config.toml
num_hidden_layers = 13
hidden_size = 256
num_attention_heads = 4
num_key_value_heads = 4
head_dim = 64
intermediate_size = 1024
vocab_size = 512
hidden_act = "squared_relu"
norm = "rmsnorm"
norm_place = "pre"
norm_eps = 1e-06
positions = "rope"
rope_theta = 1020.0
rope_fraction = 0.5
qk_norm = true
attn_scale = 0.168
bias = "none"
tie_word_embeddings = "early"
parallel_block = true
extras = ["local attention windows", "value residuals", "hashed n-gram embeddings", "an embedding shortcut", "learned residual scales", "skips across layers", "capped logits"]
init = "uniform"
init_std_qkv = 0.0327
init_std_o = 0.0327
init_std_up = 0.0327
init_std_down = 0.0
optimizer = "adamw"
learning_rate = 0.00171
beta1 = 0.9
beta2 = 0.98
weight_decay = 0.2
lr_head = 0.0124
warmup_steps = 564
schedule = "cos"
final_lr_fraction = 0.0
batch_tokens = 32768
max_seq_len = 1024
doc_mask = true
train_tokens = 228600000
max_steps = 6977
dataset = "wikipedia_en"
Each number is 128 + 32 x the weight over its row's rms, rounded and kept within 0 to 255. Layers, rows and columns count from 0. Numbers have three digits each. The size before them is the row's rms in percent of the matrix's.

# layer 10 MLP down (transposed), 1024x256, rms 0.0472, rows 11-36, columns 128-255
096:180119084104093114109102130134161127127136127110113134105149185099108162164111089099126096142153236122039127096073133110200060156119115084127115132106125113161085130149100172121151130080120169104144102131165098109112123100171166151154141043098153138103137111141138102145170148148122145087146138105146133101113123140188115183160144107146131156132182089130127171126143118153135114176123
103:151104138189139113145087100144133118142135080073138091177096137114105155125108165121140122104145116145133122182101100110129130109107078090137090109176186141149181104123174089117068133133158117204191157118150113096115085094182115203103107156124142127054136112144140189137145143148109133107093215117084132096150173125089158142171141174124106118113077096156109159116128124156105078176106
096:127105130115102089151124130183190113148172123163150131124197163099095088155123144135191113164096175119095128145105113112137070201131147138103132160124121113129083151168080124140107122121095150082191134105142156152102139082152128120151125143117124162198170175178162106107091156126082158104125138145069140128132053099132082130158059056100109122118167057121120110167148119176111086113157
094:172121140097092130127166165147115088143099165152165127152159126122082109073130079102138137145168118106177171137116107176175135124083127031098111121105099130110139120109114119123097138118073106162144132152129126122128130139120139088113128158134178152113119108166141180094132108145121191109137163103125112188085156108095114104079177005110103177120125129106101162148149119121086156114109
114:221110128134126084138175078094101077172093110179128187141130149146207125075147109117126149110146118159065211120082095074113149148126150102106169134175112096105172151131112094151155140112127102106134192133180186195156128098156146161135114116170162106155130103181152129098141122132150125137130114097077148122133120131126139116097102121126093076115113108163207184128154175124060143142113
104:147169092158151155088150117090092146075100135148123142098111152139097130087116115150143109123146087131096121165164064139133135083117104083147097083077119167114096143145138110118076135122157168116119118092112161107128097136076130132165113096176128103109165154115109084097156065170094166086062146124077122144099181127091151201132129163137117198153154107153146153127156079141168144111157
097:197122145165150140144138177106124132170122147115133124147087158149143138166107116086146152140090085113091131074067102097116042091113153106110191159150097102176155111149148126060147174140131101116103069143131129154153125096143136081153153144129113150149095119127123186129154111123168164118147117215079142171111173153168095090165142106127115133121149142150114137146121090107110110069084
109:070111098097126145081161165185120143147110108127106163072124163102125185169091158093122117126173161064071106135127149131088181138085133136145124125142167132118121131109133166108144189178108162136080163136174147153158119071081130087141110106165144164120115117123154187107165126159150126067100097151196116188141157130139175132159171218106106101148105162101133134188093130051101124130105
103:165062148143125143152124147097152101136121115081129066137176111167110071116180132095169155179110109116120159141160021124123095184090158139156131117086167151108130184121100122145107155109111120206113124127071152157104067156132147162113159110157103124095103090177177107152125057140138112203108103114136125133168165115120106146140136133072193144160147161103140124146092095202145160110169
096:164130119146132085066099191093069161166145178194126150111116122139138086119087193143099110163133125144130139096078134129102106086098105120146111108119124059151119097131111165149117145127122203096188109137154138102090143133168115130187183114129157068105123135132097157101158135108094096104126126154134161080143117115139115145135080129121138112114096143080150133135079116067120178082101
105:121129117104128134153140123118126173138154134178119157164132128146130098101143127121162166151165109137124118128118101056045163117155091123119088132106145173135142103101160126140137117146062108116179105079174173130098093143086152149110065110045164150131131150164129187112035117139070119106129129093101132149092122115169164143114131085133146155041107136137180164147108126122125120148209
104:194117160150086087140166134117126180095195131110130104160113126159133126100125101134110097090154161044081145123137152133125122142141155070093125158129159110139042193176159147122125182071082149110107077113136119117132140154138115117084070147135164136116208177081083079088099180087100138154113147121104109121191073138120130184115136113068156126182155136088190060106102142147112116146171
098:164155126135168065160077109199121141091065117122142147172120122103196130062118130142118091183089105173066188124120121079150136148136110041122079074135114140097124114074119157134089117118083142113156158132138132105160144146111131141157083113113125084143076141095150109167163099125047134095133106183103142149085131184166153111115105139116109091128163120091212122137150161097102148152121
107:143142081148075113155161071099139047162106164180096153129129162110107136117059154101147127166104133160126150171110064121146135189098086110059103099173146098148154120126136125104101064172134174156138111124124121174201110118158162128174115134097126154149113142118167131128130136172108084050121108103072081079083106084107121162149191134098131178100193119149074097113123110087132074142090
097:138105114165171144181076113110144106102097175133152143197115079157158079073117096193072108126146100190134108123061163076117131172117088205108117140100103118117139146126106050110098151161131104146159153115159180136090152119083131150098156128116143145148138111136100112184129116092075129140077134144138117132132092130119120165155122183113095191092099116107135113053117161166143113122112
114:117169136127070075172171111152117129096132136092131117178139149130145081173199110160144156113128182111161066074076159123134146148114069100156114158110137128178094084126066123144120079151116116113168097104090122148077083090121115157124149114130163117141095115078072125099160076132159116105089123106115115147094129111161090116137112091115147143095155138093114152109180095175125183095168
088:094108133121151100177153134128091117142188099096093137176169136149153175120169132081137073096163124097116138148151132097111130076159135146124160165132135130110083139114129148138129162094141106106095146154156095110083133139110126113120106164100241142152103115103128163151123126098159107147180099162131121138173125088095137173092085000140116087116124133074129155116088106159152113175140
105:122109119110155161143214127071090165094107106100083128091063132130152158131136177110120111099135171151139146104107109081090116146164067142124125106149118118114154110109111136121158130130122055102044087201099096201071044120109115131163109191102104137135133136109135129103156094114127087132100067119102117161128099096115179115181127158110170132098079125140117112117114123106156112086094
096:142134115121120109096066162122153098098132137125154107142105120115149151112064191138124104148147140139100095088095153139114104119084077113170150098166139140186127141086110134106139132067112144155112138114161118088154163089098124159106130119100137189146123080169129092212069077123121170124103096122173106120175107215121161162135173105139103179147102130149044141120088113122181140106149
100:100110102180120132116203088081133157092091058186126150094116132122139100171119077114102158172143210155162181132111107128109131072128160099114110094103105128123099165148198093154095173122107095126169152138097088187135098167118115118087107134086184169129103172153146037062182126165146148074139090121106111184091147159135122075085103104146102130133120155084072137144177133161149116126106
099:096105129126138153080105097147113124080108103191137152140097078161211135141123085105159122108137088100211101136150157169092095090115149162149161171192122151146111124155106148175104087144144180138125080126146129080138155102165160111097146111082178066112163125105140105107123124149129093156143161108157097110159199105233118146153135085145139127140090113147131167110099122104122119137171
100:133074085095132103105151118117148202145150164074097132144154144155117133127131138164136160140143171112103080189114096094117198156148131140129167099131137094178128117077120110140129146157135183101122110024156096113091152130139159122138095134134167128147120088145147141116105119108105125149151155145162163097144130117190123139119151000086164149103118123066090131120134110113137122143138
094:124133170131081142146156144104132150078074157104109163160082168131101079139129096114075135184153100141117145094152076161069111138135189095149099103088115119129148084172090131132188094162107097117119111090153120129131096128108165123110132143137136114100121089145131100129204105115149173131142120125125159132079128166128108097118131025120125112116129193113113147099118158084114191162151
095:150161137102174093151122116102094074136128162169148141160125146137059160126107170142135053164093148147131185133111127112224078180118098106128128115149155144129119158167082097076113177132089159104132158147114115140169123132109113123058154103123165091156116130160097128070064141135174059192113112149134067132099149102166129090128165146167161056167108153045107061153157079167115115129145
099:133146128062121136126102179126152143147107199055058160181102107116122191153137140073065090144116146146101148105106147106143088124082098148166090165131159078111162131081078118071111108147162134128116143139138074069064142125156113144149118115087169150140158149150128132137064097119144166142090165114118102079107184103170089131110193088158118129080202124134153127176106141180132157136117
100:096094134118134109143114100204119122103130177133113125109126101157091117156133084140098118115155086156169125113157099139120097120134150170070136090120147143125100098113178100139116123111089149182145131132128071145110168107090107054077068123169100089148125119146184139167108125100105133096134145158128052119138128161034183096171098192156153145150139137164136085096131091089147116184058
# layer 10 MLP up, 1024x256, rms 0.0498, rows 12-36, columns 128-255
103:134133094162158175138090169080107133194192154179112116085109119082129194155061170106137116125140119068116181182147140167133115099114125128115117136075141159095128048174164153130023177155160097134092138121124112110139099056131115117154160141213127109175135100106109113163125079128069145085136104150114123115148171154135148170093094191110127167115156128134137124100117135095117163096111
098:145159109112190106178141157090149097159142118100144157099178137132131121142090125119166124144130104132121105066164125131097085206102130150104179134086086134155145124131083104104107116157140149142159162124155090122171107095126170172096090143172101142106211133124098126116134133106141190162083145122061043157120111125115132070140148114148138203105155176128155076077088168058165109174133
096:188215131134105140104146140161095161128075104136136131136054147173065169134115074122117138114141138085112093113113088130102118115170092092098130146105087198098141133139115124146099127161129117188101105177083162098179117086117129121114132114149125104092109152119063116088181104168149140071060127123137083110110164104121110080084044148103122176126146090081101115132165156143101118078087
115:159169082111144123175094137115106108152157108124104149132125118103181121117078122127084127110133121133110187156104104168130124154106139145094158133143079076132188149161170140116133122112123108123086165167073189148175113105092140093078180087104135150083128142075116146138150126120084111071144103115156125143143177132102076137177121168135113097115097148131061105140210102136098132115138
103:097109162143156177105095167113135071081119079127114141123105075131101190135101117136142099106114133085127130150083096129098173110136139157114095145099114149047099130102141098155093135142114113110134167149144109218091149102102150112111154066129069119087130097202080156142124100145099084125148081155133104145119132143110136126097092169115146181111145085045163146092102158137095151075131
095:192133141153139127149109203149155137145102116200118114118073114093099115221088103124127129101115137136126143078118193121118120132128161127145143123069078189038144136116114138136132134101104128085107095194117110068117179100082097149093130090113132097109144128131176118093154135081107074118173172094128155130132141157129103146148059170146149109101151098108167134116170150077061149103103
107:162148135127118157129140189106145109118183117142122157132169124125126101082111148081051100106102171136121068131103124142090098105137097138182152120134168100051161081156109139112075114101122173128132089113092154150132098111201072139113143088081124136128147127186079201156150125156079130151116070110099091146128098130088111100059126159205140037138150139088115127104174122155057136115141
100:131136086121132077131168139100131159145136113104122150134094103115043162120099189157144143104113108129122142135106171106176116175185092096157086106081068180153076095163122118167061109164083096159189175105157137087123153144080107097137145109134090137138125149106103156109117168156129024133136095142106088109135133134146085143085163157120128165103148087120147157209033063101095140158198
099:105132103123135089102095155158138159141115134085145098137104089146118102097112058144123113123160166166063148076132160105107069088153069116150130135129081143122130125088129135139136098136163127130138149193164139083152121126187143130087121131105083121095133170106100160111150087067126110098151127204068172081160096134118142142103173159116144107122106208121174136101197097094131095146081
102:078139131135125134191138107147109136077069141123087112149141089134109143166094137064044142133143130104096145131125147136191169161119129081197125109097118145132126083134160120184151176152152127099106158117102138130175101100095141167135205099108161073179089107096199157067063071158119114086127153170110124162152101115141160102091108171160149142145110142142166178164146153106156149166136
105:118123090112098075104120136144076102178126097196078156165151092116106103101147092139100111103102108081098141160134137141164156128159116117089107132124122098087130106085120064085112172172069111163116179073137111085179153155130092113140195165107094107110145185129094155092129153153155139170156112139174171092116154090088191121102144129141142135150168169100100136189141141094147091110123
101:069161098185137113133122135121110101170155139124116094127143144128077134169099119091124120133182148068092129157140148101126150106105052110124113164127120149136110109082120119093118155069121167123150193150112113147171137092142116157158139125103123127178172130153117047138175137169110153118142107117112132158147130135136135133126136131178125107076117121170212149101179111148153090146092
103:176135110154159119115121111137162160123177180148151101100095099096163185085115117101118121143118178071123117115180137128139103125148122071180085099146160181019104123164112146104131082086149177149141133072144153065121124114156143130139092156077130142164127108156103099121147110080099150116160117137141158076157113132067138159169054207136160119114089113100162211125137205138087109083068
095:052158194118115109109110172124161123167131083118102132104144081140133107100073126166143099088132086105130113114120170078123132101097109166140146203111076158057141073123158140130130130155137040127082181190106161124135115132115085117083126141156119117092111145048128160114135082091117143110108078104144078141129067137105142182112120186092171089072103101139108122151099173162139100133100
115:112129159152124140156128155092094122094110122122076159118074087107111180094164189102115138064120121130086110100132089159118114108118000118180081192157091124144132088098148084174124182125106089143143111093125082131118138111161091132103143133183136104152165137162084161090141097143070097111132156148108067081158109123137102125163099149128101087155139151118135142146143193124116132099128
088:165110099123197124129107167152124130173106086112128141151140110145095143146112094077082130062096145118087171103146106174089062066162137154133156102188096122102129128131112154127105145137124143192118114166046117106188194119143137124089153041096155127068114101101081125099144082106089163098122131068058138162134121171119095103134102130128091110080141078187154150151090108137102095123088
101:093162074113147130126173154189151118143114142092157161181150097085164111161143064143097079061073144165097131098120207113178128136079168147132123142080083141097125112127126107141155151125192123131095174128078167123177074116177132112086144116137127162133184119128131123112143129161114188154068058115125129136150130131126078142126157215079115101092088089110113126103131164108130139081122
098:122086153121108138138123139116124157210149093149189137077140106117146069153105153132087089134138137225104187108088163159111131163143112126114189169120099140131114144160107036156123146136163139131061165151102144154165104127160129096129199142092110143053149138139049192105086115144111159129087136136097115114146077126094146064087146145140135187106119152065158130087130124078074178126089
097:133170110179117169104202139135104111169160152128176152113123128116129117151089103139169059145152136142158170130050148111126113161093157187095108147093056098117150091116133106142096172146175117165131166167120140098099156082131072108134172052100107143083160054126160096121115127111115156067078152101122127172217138148092171114104134180106153141091093110085179103059126125109082128141054
096:083154043133117109124096087142155130132122127185067145159088106158158124144122104060067117127139104108115181097142067149201104115127105118120139119140106116108147107095136144151107094124147113121050174140163096147148130078125132140134116169139120055094177127124117069141128081139109126125144160109178143064114149105150143112135178143173123130101112102149146159083116122110099177174157
091:128140120143132137140158105119166161134188111139071129135148085131171132083074087136128165078118124120137105142127110097147102145156159169124107168135145165158130111168106163114110105080103060129160165134087116086101086082079166145150144099141141072163149131164120135141152074102132144134075115179162106171103191077168136167145119108126111166052098067104197129122134139175093126133160
091:124161133098200116126127107144077151134137092126076141098158062146059169087180130121082145144114130117082132194081100139190144132069111093119113166096092071085188121157145172096163145121129067177130188134154141125102077129148116170107140171149090149141142077090130127137143138097107140112155100151078112114179121124083177098097081125155150144176094156121125132103109159100135153147111
099:131152175148136043132153114150076166143138158145143131084170103154112100114110110096122154171121159071122186116116146094131149175134061155155133150102125157099107136136144145140088091089171159124027153161090137158165106074159101108164129149122124060108161180143093190139120129117144189159132131117111120106177177151130096090137106110151119100125089079093175111129114153139105129144097
095:124174125129138169184066164173172127163093100172095130128188101091162135164085127143162086114164119106103131157109070139108112160133139094155106121123124160119107042137112151104168172141109093111137111117128141129153087124153098120084161145108068074169163144103158112068146153118120138171138110132079131097134137072096175089175137153121153103140131142072136155138131124156156110075131
101:153194185147170140155164067158133226153164086135172149137087104187124129196097155106122147137150119173136093089094147148115111144129133119116099160136104187120115122121143106155112128123176148180154141172105148100119136110201109096116126105144137107099109123138059192133111112182072095104096116175103141115164129137126109143120160165128116109080137100126117100105090135062129125111164